Part of a small language model's weights.
Size: 17 layers, width 128, MLP 320 SwiGLU, vocabulary 4372, 4.35M parameters.
Training: a variant of Adam for these matrices, 7089 steps.
Each number is 200 + 40 x the weight over its row's rms, rounded and kept within 0 to 999. Layers, rows and columns count from 0. The size before them is the row's rms in percent of the matrix's.

# layer 7 MLP gate, 320x128, rms 0.147, rows 96-114, columns 0-127
092,148,203,208,180,232,166,221,236,153,197,291,132,166,221,192,174,147,251,195,265,174,165,216,171,279,207,158,239,214,149,172,227,294,226,282,221,225,139,224,91,173,239,217,230,205,248,184,231,173,181,158,230,297,192,216,254,238,284,190,148,183,149,177,261,174,191,243,195,160,127,258,154,270,206,161,241,193,212,202,287,264,223,165,225,174,233,254,212,254,172,169,202,220,203,166,237,173,270,189,222,160,221,218,207,215,202,190,181,190,251,207,208,206,200,219,204,130,231,175,157,222,189,236,191,237,189,137,190
098,138,196,259,187,130,157,166,219,256,197,237,186,236,210,182,186,212,215,262,192,50,240,187,194,238,179,126,168,175,192,238,236,268,246,152,202,245,123,232,114,280,259,204,139,171,186,203,248,275,217,169,158,197,188,174,206,100,173,150,182,144,166,191,174,181,180,238,238,155,212,214,236,209,208,211,188,143,227,169,232,177,169,145,189,144,176,191,178,224,235,173,309,210,175,147,242,242,207,200,201,206,190,244,192,183,224,216,211,181,218,203,275,202,234,223,254,214,192,177,191,247,157,118,192,231,230,202,204
096,192,147,126,145,206,212,178,195,311,136,157,155,363,186,185,193,169,199,279,162,218,236,206,127,245,244,280,192,123,191,144,194,209,161,164,245,235,194,208,199,216,261,181,253,159,184,176,152,136,156,249,207,216,212,158,196,220,196,253,216,148,207,249,126,175,207,219,188,127,156,206,194,166,248,257,223,184,235,196,158,251,199,126,211,183,147,238,220,183,151,187,199,174,199,241,178,224,203,178,182,229,194,210,247,183,217,184,180,218,167,167,219,184,187,193,132,161,205,179,189,174,240,123,230,219,201,151,165
111,294,150,172,154,233,134,176,210,198,198,78,130,175,234,229,242,246,221,194,154,165,221,142,155,215,198,172,236,163,202,246,194,244,209,192,186,171,200,199,175,167,206,168,250,206,138,226,208,206,176,249,272,214,203,214,152,188,195,246,231,160,176,155,147,176,227,187,256,196,234,165,148,205,192,237,186,200,301,211,255,271,265,230,209,172,272,181,231,139,232,179,275,203,180,202,218,199,189,158,184,172,214,131,234,199,165,188,194,222,138,200,125,171,291,172,204,143,204,157,183,278,230,165,227,163,200,242,285
107,218,179,217,224,218,183,198,171,214,202,266,201,181,107,232,215,187,200,184,214,219,175,155,230,212,220,151,162,196,132,291,300,157,199,135,223,280,142,197,212,210,172,191,277,154,219,258,191,181,212,233,215,181,202,317,243,149,171,169,216,151,134,195,195,208,215,237,188,239,251,230,179,126,237,219,196,184,182,229,181,223,256,193,195,133,182,206,172,224,193,204,208,165,117,221,241,191,207,163,182,227,245,110,151,161,211,175,217,172,135,228,303,220,227,171,172,207,242,199,180,122,160,227,275,230,132,204,168
100,148,193,213,258,169,226,225,222,270,198,185,203,198,214,180,234,152,199,170,227,146,226,204,153,188,291,214,224,229,205,201,167,184,149,135,149,218,200,235,177,277,191,229,234,232,264,241,182,247,222,195,163,166,227,211,263,179,187,197,223,242,169,153,231,207,261,270,228,202,245,269,206,238,195,180,191,194,300,220,197,222,247,179,216,188,233,186,128,257,232,103,193,109,220,165,172,203,250,268,204,184,277,277,120,179,289,160,221,249,206,192,206,231,184,203,228,174,220,308,187,236,198,214,234,209,203,177,136
105,136,162,187,255,311,237,181,231,236,335,228,149,195,188,259,181,190,149,241,220,139,250,247,210,194,177,232,233,190,179,177,254,214,184,215,201,236,245,207,199,146,290,244,289,178,165,109,169,129,223,178,200,224,209,212,231,191,217,209,198,188,160,139,256,127,224,196,165,166,220,272,210,208,223,179,157,212,239,186,198,260,153,193,190,167,172,240,227,152,154,186,158,190,165,201,208,77,247,224,165,180,162,215,170,158,243,215,191,216,261,214,198,154,164,220,177,232,240,181,168,204,252,189,169,203,168,169,181
097,195,223,164,211,298,143,171,229,122,156,249,205,198,167,146,187,234,182,197,229,167,167,205,244,237,217,221,239,245,146,228,132,173,267,194,216,252,177,253,227,243,163,262,209,198,213,89,184,195,200,206,240,189,239,148,259,201,184,171,158,232,113,197,284,148,178,215,178,181,202,216,173,203,170,213,226,176,220,178,236,235,259,184,200,149,215,216,267,229,160,124,164,224,144,165,184,222,253,182,200,194,141,188,158,250,259,225,166,235,156,206,215,293,242,115,148,230,180,180,204,199,241,125,216,213,192,141,152
098,236,283,208,251,251,283,270,182,220,274,235,213,185,146,149,224,194,131,189,232,173,153,278,194,172,194,214,212,174,170,215,185,188,204,135,170,264,262,194,243,223,170,190,212,137,190,233,242,193,257,245,151,233,205,221,217,151,200,141,236,106,213,139,239,237,164,182,236,232,191,195,189,176,207,137,221,141,160,219,195,246,211,260,144,155,160,215,245,282,110,262,163,249,178,151,180,163,238,246,239,178,222,147,178,221,229,235,256,157,194,211,258,189,172,166,213,201,206,202,165,188,134,181,276,203,188,190,178
094,199,200,186,200,142,238,208,243,261,151,246,160,245,169,241,161,215,200,309,239,175,200,156,227,236,201,160,200,225,227,230,117,136,285,216,131,271,212,229,282,159,196,178,162,161,194,178,143,194,166,276,170,241,190,218,229,286,230,207,185,137,156,262,151,161,237,203,219,172,154,216,206,237,284,239,208,191,163,227,209,184,227,172,190,229,218,267,192,164,178,216,186,161,223,138,206,172,277,243,195,286,142,198,154,252,163,125,205,191,219,262,188,218,157,186,179,221,215,251,196,166,204,215,177,173,162,208,148
096,233,209,192,161,242,129,115,196,200,260,116,207,167,253,194,200,178,218,160,164,195,121,245,247,233,182,119,210,150,167,179,247,191,212,196,174,233,217,220,184,171,254,255,205,217,228,169,143,185,154,238,223,215,202,278,183,239,134,271,201,235,214,172,185,189,204,254,178,126,193,196,134,196,210,254,170,213,222,198,340,213,281,230,209,272,166,225,231,143,259,222,166,212,256,206,167,199,245,180,202,174,191,250,218,175,212,219,163,175,158,147,218,202,259,168,172,206,170,188,176,165,215,231,237,164,226,105,264
091,168,226,145,116,198,259,137,254,231,210,194,217,264,172,191,159,245,210,197,154,180,273,173,232,190,171,216,162,144,184,241,101,184,234,165,174,174,144,226,221,237,170,256,174,146,158,255,251,190,179,219,143,124,184,184,260,215,191,148,162,191,180,244,178,159,163,216,229,235,209,185,232,160,210,118,223,227,319,178,265,232,265,218,196,167,205,222,245,156,223,224,207,193,207,214,202,155,237,243,205,194,241,240,169,208,263,210,164,222,183,201,220,232,311,234,212,235,117,251,203,239,170,187,150,231,208,224,255
101,218,147,220,177,227,217,211,281,180,149,202,201,212,217,262,164,207,249,149,245,125,145,170,171,213,183,208,259,213,189,269,177,259,197,213,174,239,190,268,263,140,213,163,253,253,216,186,203,203,185,340,208,275,267,249,258,230,169,204,226,148,165,208,185,236,245,300,203,125,163,258,223,181,168,189,174,180,231,213,257,182,276,231,106,215,153,202,218,171,187,191,209,158,220,191,214,181,159,235,166,208,239,234,169,217,221,218,191,143,226,198,204,195,302,209,190,184,180,229,177,159,167,174,224,178,244,180,252
087,128,172,200,190,189,205,183,215,217,247,239,151,245,194,206,202,272,160,214,100,195,196,220,179,208,259,217,193,298,210,222,218,180,251,203,239,220,193,221,203,126,229,211,245,171,157,171,129,217,234,184,136,236,139,230,260,183,171,195,229,176,244,160,198,239,196,135,235,257,230,175,224,234,184,176,251,226,295,160,118,224,248,209,196,152,182,179,163,128,219,161,184,235,205,268,141,139,300,220,208,277,225,250,216,193,248,134,184,233,156,252,202,220,155,172,168,186,202,145,198,210,166,198,235,208,151,249,137
093,180,214,161,202,221,177,254,218,210,226,184,224,147,251,158,177,203,255,202,191,242,141,221,192,193,117,241,224,173,197,213,108,121,122,183,144,258,176,241,171,151,203,220,195,249,186,249,178,256,185,226,184,167,237,122,149,141,156,213,186,196,137,133,151,220,222,191,203,153,192,242,195,193,172,206,238,250,157,264,200,211,213,121,221,182,192,209,152,198,216,221,250,215,207,236,261,220,232,183,254,172,169,173,289,215,232,123,255,192,298,268,265,256,206,121,193,161,204,195,179,228,216,150,180,251,160,219,237
108,262,250,207,168,202,209,196,226,263,194,226,214,201,226,229,276,234,216,165,147,194,227,128,143,177,178,140,187,184,213,292,232,219,230,138,136,163,239,179,204,192,203,271,230,187,184,136,160,210,202,237,239,260,216,223,247,256,123,184,167,184,183,169,127,168,179,290,214,188,236,201,247,150,190,185,204,240,212,229,186,193,223,198,168,178,196,284,200,163,280,182,226,193,232,202,184,198,218,252,215,211,265,197,155,174,155,238,172,268,165,166,244,290,268,187,224,183,276,221,235,234,209,115,286,156,220,207,245
118,232,179,132,289,189,157,220,171,199,184,216,178,179,256,235,251,176,227,222,169,227,178,184,179,224,305,230,262,239,152,201,197,140,150,206,222,200,129,197,168,235,214,219,192,188,181,165,215,254,209,259,222,212,264,203,186,234,198,281,212,246,183,238,194,163,188,90,274,134,226,167,260,187,259,263,190,182,177,265,164,220,234,200,207,193,211,187,262,218,202,185,188,240,175,167,209,154,228,230,127,235,169,142,167,187,249,176,166,138,158,182,195,168,153,210,193,128,273,138,187,143,227,122,255,192,157,149,188
113,196,177,154,242,212,228,216,184,258,270,181,193,215,255,212,233,204,185,148,228,258,198,153,221,256,219,153,288,210,136,213,222,166,210,184,181,156,212,208,134,199,179,202,232,187,194,164,223,195,235,258,226,190,280,177,214,199,190,274,164,246,190,167,155,228,206,207,244,229,286,203,230,194,217,245,218,224,189,207,212,266,220,180,246,227,176,231,227,173,247,185,182,118,193,147,228,196,219,254,123,179,223,157,207,119,253,122,141,149,163,254,156,263,144,147,265,204,248,254,203,180,239,170,276,136,133,149,156
118,228,203,177,153,246,148,143,202,209,250,103,194,205,244,239,178,216,247,259,159,169,146,165,209,275,178,185,152,260,173,219,196,205,194,165,250,153,177,190,167,140,175,185,201,241,240,212,186,249,206,268,207,197,218,172,205,90,165,202,277,226,185,217,199,193,241,125,208,236,335,207,229,212,201,225,219,272,212,248,209,264,175,190,207,192,247,164,229,179,271,116,170,238,200,219,196,244,236,219,123,218,247,194,176,185,244,190,248,221,112,192,177,236,199,253,199,206,203,215,213,256,227,243,255,161,165,257,198
# layer 7 MLP up, 320x128, rms 0.137, rows 96-113, columns 0-127
095,243,204,286,193,165,211,283,232,257,131,249,225,277,218,235,263,204,219,143,189,202,198,201,206,178,281,148,172,199,213,227,171,250,194,139,183,205,169,210,231,194,228,149,215,217,192,226,194,167,192,247,227,156,265,158,131,219,171,161,223,168,159,135,165,148,172,213,216,255,208,114,236,225,248,223,238,206,224,166,198,196,184,262,271,226,127,247,204,203,195,199,202,170,163,292,175,262,229,274,267,215,260,213,232,136,222,142,218,171,239,160,225,207,259,180,242,207,207,297,176,172,234,199,212,222,173,245,168
099,198,224,206,154,157,187,200,205,284,219,229,167,212,219,313,167,196,144,178,163,163,273,188,194,202,152,200,183,193,185,223,197,154,192,141,223,152,186,201,200,303,219,157,160,218,144,200,181,207,172,167,102,195,262,189,233,191,119,165,155,177,191,198,202,198,198,223,254,201,269,199,236,229,285,168,167,185,223,133,204,167,218,215,150,334,182,156,172,194,155,129,173,146,204,219,241,158,170,156,203,122,209,203,161,182,266,260,242,155,214,176,170,205,299,210,200,230,192,162,235,209,204,170,217,211,154,234,213
098,163,189,228,195,209,176,174,219,215,266,216,236,194,226,215,200,243,176,253,183,168,234,203,219,218,129,80,218,140,230,177,238,213,147,182,212,160,146,233,203,234,248,188,172,231,222,158,192,199,204,191,195,257,172,194,192,253,282,204,181,188,175,295,210,156,229,188,145,251,148,161,210,217,171,152,201,138,189,232,206,267,282,203,194,168,229,130,195,221,162,217,223,229,191,148,215,155,203,220,210,153,202,118,199,128,207,242,162,174,192,210,207,149,182,84,183,157,240,158,163,117,223,242,313,268,191,202,158
124,198,187,193,200,160,285,227,294,240,172,162,239,214,143,131,228,205,165,190,196,232,213,222,263,235,133,163,224,162,352,159,161,155,284,143,184,247,205,228,198,194,224,211,222,179,196,227,250,185,250,215,206,218,262,215,156,184,205,197,181,210,235,177,254,140,237,168,175,161,204,206,200,170,244,187,219,173,272,179,190,213,248,175,268,259,195,243,216,167,239,219,135,208,170,156,218,257,268,227,186,232,228,175,170,169,187,163,297,196,196,208,219,175,209,230,178,266,221,234,317,231,165,232,210,223,233,175,177
101,212,178,149,251,94,176,262,169,164,124,212,179,214,227,151,218,134,273,269,173,237,237,247,167,242,194,208,246,142,209,228,215,171,179,130,244,176,184,158,217,229,127,255,111,254,214,225,234,193,172,167,199,218,144,174,107,209,143,253,197,201,200,198,224,196,199,185,209,233,191,219,185,264,210,141,221,250,191,165,262,210,174,212,168,248,279,176,147,264,185,180,203,181,217,145,173,199,127,222,254,156,209,233,226,217,158,279,266,118,198,223,175,182,181,207,143,153,231,225,173,217,160,202,202,212,221,151,205
095,204,236,164,149,230,124,190,236,146,205,220,298,280,218,256,194,231,209,209,175,229,186,184,191,243,202,191,195,149,191,232,240,228,231,229,146,145,137,235,264,135,249,130,137,194,136,207,272,199,166,264,197,261,155,161,188,166,249,199,168,168,212,248,166,187,199,227,253,240,246,171,200,170,190,288,239,164,196,174,206,144,108,191,165,201,157,208,205,141,176,216,155,206,212,265,223,223,191,160,194,210,181,223,290,187,135,258,155,132,166,182,220,129,223,147,216,221,219,185,138,179,207,141,191,205,187,236,220
107,166,153,151,129,186,169,179,242,202,154,212,206,182,179,120,189,266,214,176,231,251,179,207,180,171,217,298,219,182,215,175,132,179,149,221,249,196,169,262,184,218,146,159,236,201,220,261,187,235,169,231,192,262,260,207,184,188,141,159,174,190,154,226,246,163,245,268,205,252,215,166,163,143,243,150,188,177,246,213,191,186,227,155,168,182,144,132,184,153,193,187,155,184,175,165,207,238,243,271,174,257,201,280,184,207,192,140,235,152,182,166,170,226,291,204,89,155,259,201,240,185,234,257,203,146,179,150,174
105,203,184,233,199,166,163,182,225,171,213,217,263,194,160,220,183,212,241,192,211,202,136,205,222,217,264,156,138,251,217,154,203,206,176,152,258,130,222,206,187,180,306,226,200,223,194,186,193,158,262,191,257,194,114,157,209,195,270,196,199,276,169,195,211,159,208,140,167,205,216,194,192,265,214,193,197,228,223,157,220,119,188,252,295,170,270,205,241,179,145,176,155,223,170,169,183,262,183,205,195,220,244,199,202,234,186,183,103,323,266,156,171,240,180,157,228,201,216,179,245,224,225,133,293,208,164,191,148
105,129,200,205,160,148,254,175,239,224,215,221,140,253,196,118,226,211,279,236,215,145,219,211,183,207,128,202,200,176,200,122,179,273,248,161,202,170,263,193,242,156,225,188,283,136,177,232,159,228,276,190,175,185,211,157,186,182,219,165,182,178,169,205,174,187,174,233,224,125,166,200,201,175,155,179,158,213,213,162,214,208,142,252,275,130,230,180,209,177,200,217,157,198,73,177,181,181,135,137,259,159,172,132,211,206,140,243,144,137,211,161,220,177,235,202,244,214,181,217,237,183,222,195,196,175,236,215,112
101,242,188,211,170,188,176,211,234,186,127,280,135,206,190,223,264,170,194,192,207,171,221,93,198,198,201,140,268,214,217,281,223,217,193,181,159,195,240,206,287,103,177,230,196,221,188,257,221,208,236,157,195,222,227,231,270,232,138,216,199,168,161,180,186,175,197,257,216,168,192,172,207,221,225,227,234,160,225,219,251,190,281,196,164,210,250,202,209,174,128,126,244,274,245,187,181,165,256,227,195,289,184,176,228,284,143,209,223,226,202,230,174,263,275,236,195,194,172,275,169,126,189,249,237,164,210,170,197
092,215,125,150,229,209,236,182,233,198,168,169,182,200,266,256,265,221,235,211,169,130,222,165,150,199,111,219,190,240,170,238,132,191,255,232,218,145,207,251,169,260,153,163,210,158,140,164,253,200,157,198,188,241,237,165,147,190,196,172,234,222,183,248,154,171,186,162,244,222,280,222,166,181,167,166,199,137,179,148,176,205,137,189,178,223,177,216,283,188,247,130,184,211,176,205,205,252,238,226,192,230,162,247,142,212,227,269,202,246,108,206,213,172,180,173,207,200,174,193,106,260,288,237,230,209,232,230,270
096,242,246,194,221,170,266,218,202,234,261,265,229,217,163,276,247,116,186,118,183,197,213,253,240,182,174,213,241,239,244,219,159,235,240,227,219,198,249,171,163,256,189,229,211,286,187,192,137,235,197,246,109,210,228,235,219,204,220,130,260,189,195,238,216,149,223,168,244,209,175,219,187,247,301,214,239,96,188,161,215,241,143,215,231,232,175,201,222,247,156,239,219,158,155,196,207,197,208,231,247,187,139,229,111,216,240,181,209,171,228,215,177,167,146,194,253,209,230,225,212,177,204,229,243,215,171,216,87
097,141,226,202,229,177,223,208,236,207,199,291,172,148,230,116,199,197,246,257,230,156,246,257,154,208,199,187,154,209,196,168,206,166,157,194,254,172,237,201,191,181,163,185,310,162,195,186,151,135,208,236,238,160,164,121,234,235,174,118,250,177,195,221,177,176,220,205,163,197,216,305,116,212,216,216,223,191,185,269,314,189,217,250,208,197,159,216,140,189,158,189,130,108,176,177,210,239,216,239,179,225,182,210,218,216,213,257,186,172,192,233,261,206,154,206,206,238,273,244,243,207,255,176,203,181,226,145,155
090,151,234,205,237,235,207,211,208,171,165,179,217,188,279,257,188,193,217,207,224,200,131,167,210,245,200,217,168,130,171,195,165,217,250,219,199,254,268,236,156,169,178,193,240,150,210,322,180,172,157,165,227,138,258,233,229,181,224,220,161,195,201,279,161,235,190,194,166,248,193,245,257,166,219,220,171,213,172,128,225,144,191,122,184,157,160,210,239,195,278,207,192,224,247,245,137,163,210,186,102,183,209,144,275,189,183,185,251,263,192,220,187,234,222,190,219,184,116,260,164,216,182,170,95,264,200,197,231
096,203,222,186,252,188,204,225,251,170,167,206,222,226,157,184,134,146,156,138,170,242,213,231,129,239,121,149,191,288,229,155,179,223,144,205,223,181,176,196,180,268,156,231,213,187,228,222,143,211,110,253,169,155,285,150,233,202,234,221,245,186,156,182,195,137,247,201,167,190,181,245,219,205,196,253,184,235,186,234,139,142,173,174,169,283,208,244,235,236,224,208,197,285,209,215,189,122,218,176,186,153,144,127,263,233,163,258,253,142,162,216,241,205,200,235,221,206,154,145,222,185,239,153,256,222,152,175,224
099,224,202,219,227,173,281,202,208,186,252,193,224,201,246,278,281,164,143,229,119,190,214,188,213,211,274,176,212,224,211,183,210,221,204,277,199,157,189,196,189,173,228,260,226,269,224,214,189,215,228,173,155,272,185,229,278,190,176,217,235,203,196,123,149,160,202,154,187,227,206,220,211,222,198,270,293,263,232,224,126,149,144,200,247,195,249,280,193,238,198,146,235,152,158,208,148,141,229,198,250,263,240,211,201,226,257,128,139,233,210,211,214,222,100,191,159,169,252,216,204,180,199,230,236,224,234,229,255
119,219,98,242,157,288,189,162,194,185,168,190,162,144,168,150,189,236,248,197,146,207,183,214,280,277,153,185,201,160,176,268,143,160,215,172,178,186,124,246,231,237,138,203,124,284,203,203,167,226,206,215,180,198,194,102,172,175,119,191,158,160,173,206,187,177,268,193,160,204,183,203,214,223,188,146,210,197,186,158,238,211,274,167,197,286,185,150,219,206,295,167,223,168,279,228,216,221,209,122,193,218,204,205,172,245,201,213,220,191,237,166,169,211,210,144,161,219,168,210,188,218,285,235,226,175,143,216,226
108,229,267,201,287,175,260,197,163,180,209,251,202,194,189,205,175,151,154,162,290,224,121,223,144,161,189,213,194,193,193,158,240,180,221,174,217,178,263,176,139,213,226,135,236,216,188,275,224,212,211,201,217,156,189,213,270,199,241,174,194,228,216,155,165,265,147,183,165,221,225,162,212,214,226,140,192,134,185,248,117,154,144,148,194,230,163,183,243,288,163,236,165,177,144,260,231,200,173,269,170,181,200,202,217,174,206,176,166,255,120,210,221,222,130,191,146,238,208,235,179,130,178,213,119,196,250,180,120
# layer 7 MLP down (transposed), 320x128, rms 0.135, rows 96-113, columns 0-127
094,246,184,185,182,171,239,198,192,161,238,240,189,146,238,271,175,216,223,185,233,288,189,188,178,239,202,156,187,176,157,295,266,146,264,177,250,211,162,179,192,199,267,195,228,248,147,184,224,147,202,191,226,147,135,259,185,198,256,177,226,243,220,242,206,279,202,252,211,200,196,230,186,159,124,172,180,179,235,179,240,204,166,160,235,170,181,233,228,160,123,147,172,200,192,260,133,241,257,289,221,166,218,257,216,189,118,78,155,151,248,224,129,186,230,193,232,198,209,230,207,211,210,214,185,209,138,211,196
094,216,230,185,203,137,199,264,96,165,184,186,87,241,220,201,163,228,163,200,225,204,234,279,216,196,184,236,239,182,200,207,174,199,147,273,204,213,224,128,263,190,139,146,206,200,174,261,253,220,197,194,171,158,210,239,194,258,258,242,123,212,249,293,196,175,247,166,231,176,210,136,214,265,242,233,238,201,187,250,225,205,232,190,231,235,178,210,180,207,214,280,161,204,189,157,209,205,269,190,206,173,198,283,101,263,263,273,232,180,220,210,224,224,130,207,232,215,190,237,174,143,182,231,215,179,203,190,223
099,212,171,164,185,154,240,272,173,209,180,257,150,115,176,145,168,274,157,118,225,199,257,163,134,241,169,239,185,239,161,228,243,120,230,199,129,204,146,215,170,136,210,141,220,160,260,182,255,261,227,182,182,207,184,169,188,217,148,191,233,196,152,237,166,198,145,236,213,139,192,200,205,188,137,165,198,221,238,196,164,134,209,193,172,207,202,236,179,227,264,183,194,120,258,224,270,221,191,175,221,254,207,137,212,233,219,241,168,216,187,274,168,148,200,205,269,178,186,133,242,205,235,141,141,232,148,217,243
114,185,171,212,265,256,170,145,160,205,302,196,241,124,228,257,197,225,168,223,147,191,240,171,324,241,224,209,214,247,181,127,200,163,160,223,232,209,137,212,243,181,248,272,206,207,197,135,207,256,256,202,241,145,199,181,223,176,139,240,212,226,238,200,170,139,231,109,166,213,220,231,207,187,179,175,208,257,192,142,235,208,162,122,222,232,180,208,143,210,250,136,202,183,189,158,214,210,176,196,163,196,214,256,121,169,265,192,196,199,201,250,217,208,199,229,170,186,285,283,202,184,229,197,212,143,154,171,160
105,232,248,233,155,219,216,196,227,187,237,266,165,170,232,179,234,217,277,188,199,207,236,198,197,185,159,234,247,196,176,219,218,181,287,223,259,121,195,184,192,197,220,272,249,183,157,192,209,210,169,235,165,139,140,169,247,152,176,240,168,207,191,217,130,184,182,143,231,177,197,197,185,243,168,145,219,259,219,231,241,324,209,235,207,187,211,182,119,137,153,207,258,239,186,142,225,179,235,203,225,158,216,302,198,209,268,245,206,181,230,207,221,152,140,232,106,225,214,222,193,153,234,131,168,199,240,179,297
096,192,197,199,204,202,115,141,346,187,240,244,267,229,224,156,262,193,202,252,159,187,200,195,210,217,195,197,234,233,140,212,178,276,200,210,201,178,182,226,280,230,161,131,178,209,213,202,283,205,215,238,282,189,155,264,207,216,195,134,67,144,190,209,189,123,201,168,237,179,240,202,267,227,187,182,281,161,230,214,174,154,171,212,185,226,160,214,276,235,186,253,183,194,173,160,141,211,216,163,224,196,248,177,210,177,187,275,223,170,233,184,200,178,197,172,230,191,267,176,226,193,218,151,242,171,216,223,182
108,213,132,179,112,181,283,239,249,213,127,262,180,208,198,211,264,190,256,174,236,198,234,158,122,241,204,186,197,197,202,129,202,198,160,168,154,226,260,125,170,217,142,174,167,261,268,156,242,203,172,133,201,218,202,219,206,230,141,210,164,229,157,203,246,205,181,269,179,217,247,276,241,179,208,177,232,177,224,247,189,268,186,204,140,244,211,200,161,217,184,206,249,129,183,151,183,161,227,221,171,169,180,245,214,184,201,183,265,186,253,186,127,215,241,188,238,175,155,169,233,219,198,209,133,282,169,111,249
103,208,177,146,193,147,204,231,93,244,270,93,211,255,204,225,234,198,216,208,192,286,168,213,221,211,180,215,166,239,260,194,154,179,174,153,194,243,222,148,186,232,247,202,216,216,246,250,196,237,172,236,187,196,139,263,196,259,225,190,213,174,132,158,225,251,177,223,219,127,268,180,186,228,203,151,256,227,207,186,211,111,193,226,219,184,235,217,237,171,192,255,208,171,283,214,223,274,228,192,223,156,239,202,129,289,213,215,190,276,207,196,119,227,175,175,174,211,221,286,220,210,146,226,226,213,186,274,193
103,213,138,241,233,235,201,194,207,227,208,163,232,142,241,181,252,223,187,185,272,278,161,306,182,209,182,218,229,213,243,222,191,246,134,162,185,141,171,212,239,212,150,187,244,227,238,179,184,211,261,234,291,200,252,172,258,206,124,219,183,228,151,159,133,238,217,91,201,177,283,172,217,167,174,197,156,195,241,162,178,175,167,172,231,232,210,232,268,193,203,142,207,167,176,174,156,248,143,211,174,280,186,140,243,208,214,138,234,244,199,173,129,275,217,167,212,244,151,241,217,263,209,194,200,190,161,190,221
099,219,227,195,232,240,184,113,141,272,261,239,167,190,225,181,211,244,244,227,172,221,207,231,254,221,191,223,206,192,284,121,222,226,255,245,184,146,160,206,218,137,232,207,248,265,137,93,222,206,264,182,223,217,152,175,228,163,199,188,206,236,216,155,139,158,259,174,187,230,171,162,244,253,210,195,173,238,238,272,181,138,203,249,216,192,232,226,171,148,241,235,156,221,188,188,219,183,242,250,213,177,195,247,159,168,188,220,108,194,141,240,231,116,130,237,197,211,216,171,160,278,253,188,196,231,249,174,187
095,192,105,232,208,245,230,247,178,190,179,114,231,155,189,203,216,193,279,183,104,126,212,210,217,267,211,164,184,199,157,223,202,158,110,161,212,210,191,268,192,222,168,250,215,258,178,157,164,157,126,229,162,136,198,163,162,233,190,205,200,298,191,196,167,148,271,123,239,171,187,237,168,223,237,229,218,189,273,255,215,205,179,191,212,183,174,179,158,156,244,156,121,201,275,167,139,201,181,223,190,159,223,151,198,224,258,188,196,217,143,177,253,240,165,194,231,124,191,201,228,227,155,203,220,161,162,179,230
097,214,209,134,229,193,202,254,126,202,133,214,191,120,225,287,130,95,212,257,258,160,173,220,143,203,184,231,135,233,202,122,184,237,208,252,239,195,142,179,177,196,134,232,178,197,219,194,223,241,224,191,194,205,179,180,209,214,238,207,137,197,211,248,289,192,272,121,233,212,197,221,155,182,236,222,176,205,221,256,213,197,133,177,142,245,137,249,255,242,153,216,180,279,199,176,210,196,251,253,124,192,191,189,217,200,181,171,210,241,227,174,188,210,193,256,194,180,207,196,165,194,200,228,283,242,263,136,247
100,201,193,179,207,269,306,189,213,206,214,255,156,200,204,202,158,206,279,229,187,199,248,169,181,170,244,213,228,223,176,168,197,232,170,257,203,199,151,259,156,182,152,156,258,231,164,168,201,201,187,152,115,199,152,169,271,151,197,165,193,190,200,230,186,132,182,140,166,203,198,154,211,208,202,192,239,181,95,177,181,177,228,231,244,205,135,185,157,252,240,162,202,103,221,250,216,177,229,208,180,204,109,265,155,169,264,235,169,160,207,276,252,152,220,228,155,173,251,193,157,162,122,248,226,248,250,184,152
091,217,242,204,146,302,222,218,290,200,189,148,138,208,236,210,272,305,193,185,149,234,210,164,147,205,184,165,179,246,74,182,177,160,164,230,232,205,210,291,212,196,203,220,206,186,190,189,177,158,214,211,173,210,261,219,219,168,230,225,210,180,280,196,139,167,200,274,219,209,237,187,188,260,212,219,283,210,186,231,248,191,288,198,199,175,238,203,200,278,255,208,250,265,178,236,169,248,225,210,148,205,202,169,250,159,231,219,245,225,167,235,251,191,168,237,235,225,228,239,137,185,186,197,248,165,161,265,196
095,154,228,206,215,218,159,219,173,194,171,240,216,194,182,199,170,200,178,269,197,251,165,214,244,128,159,177,140,192,193,193,246,329,194,221,207,176,192,235,249,216,228,224,181,225,149,270,186,132,248,225,149,194,175,174,272,222,226,227,295,193,241,206,255,213,227,241,157,147,308,238,212,176,161,160,183,154,147,252,219,191,165,169,171,273,215,218,211,136,236,176,191,166,211,158,179,227,274,250,157,206,210,225,221,193,266,213,168,177,203,183,218,243,206,289,258,271,197,197,235,254,269,167,241,202,259,199,259
103,230,132,217,205,220,167,251,266,211,160,229,132,221,204,170,187,200,260,183,216,208,175,234,170,194,204,237,158,222,259,160,110,158,220,167,133,229,201,25,191,184,236,163,182,224,263,181,214,292,173,196,168,203,191,147,216,199,207,211,248,223,149,226,149,203,255,200,238,135,199,209,218,222,242,152,247,238,247,203,226,283,181,214,182,258,252,185,172,229,214,161,204,247,169,198,198,182,160,189,165,248,271,179,231,179,205,183,219,107,232,168,170,186,190,169,233,185,313,189,204,184,219,169,167,255,167,181,197
116,152,175,189,200,205,137,126,137,164,204,110,230,189,218,190,227,160,201,195,140,213,209,205,156,217,246,255,157,222,164,220,223,245,157,226,188,182,192,196,153,166,190,214,189,213,222,161,204,211,243,208,269,246,224,258,199,205,251,220,232,208,215,186,242,202,204,128,164,158,182,113,216,179,218,218,206,164,146,230,224,171,271,191,254,242,258,197,183,164,231,164,274,205,244,169,135,204,250,179,93,233,240,222,208,172,286,160,175,162,215,258,216,204,199,273,226,162,353,168,198,242,222,168,213,168,150,159,235
109,222,221,258,180,231,224,220,198,164,138,241,228,226,171,186,169,226,207,232,306,248,183,257,191,165,242,231,143,231,160,163,209,153,213,228,251,188,240,196,154,204,196,182,202,212,184,170,251,196,185,195,158,242,217,229,202,220,245,215,131,213,212,219,226,244,222,206,166,165,171,185,240,246,161,183,233,164,207,246,127,229,163,224,128,186,268,161,220,304,227,185,118,215,191,208,190,157,223,242,224,176,168,109,251,234,193,206,218,251,220,90,224,195,189,259,172,237,128,205,256,191,124,200,110,159,263,118,183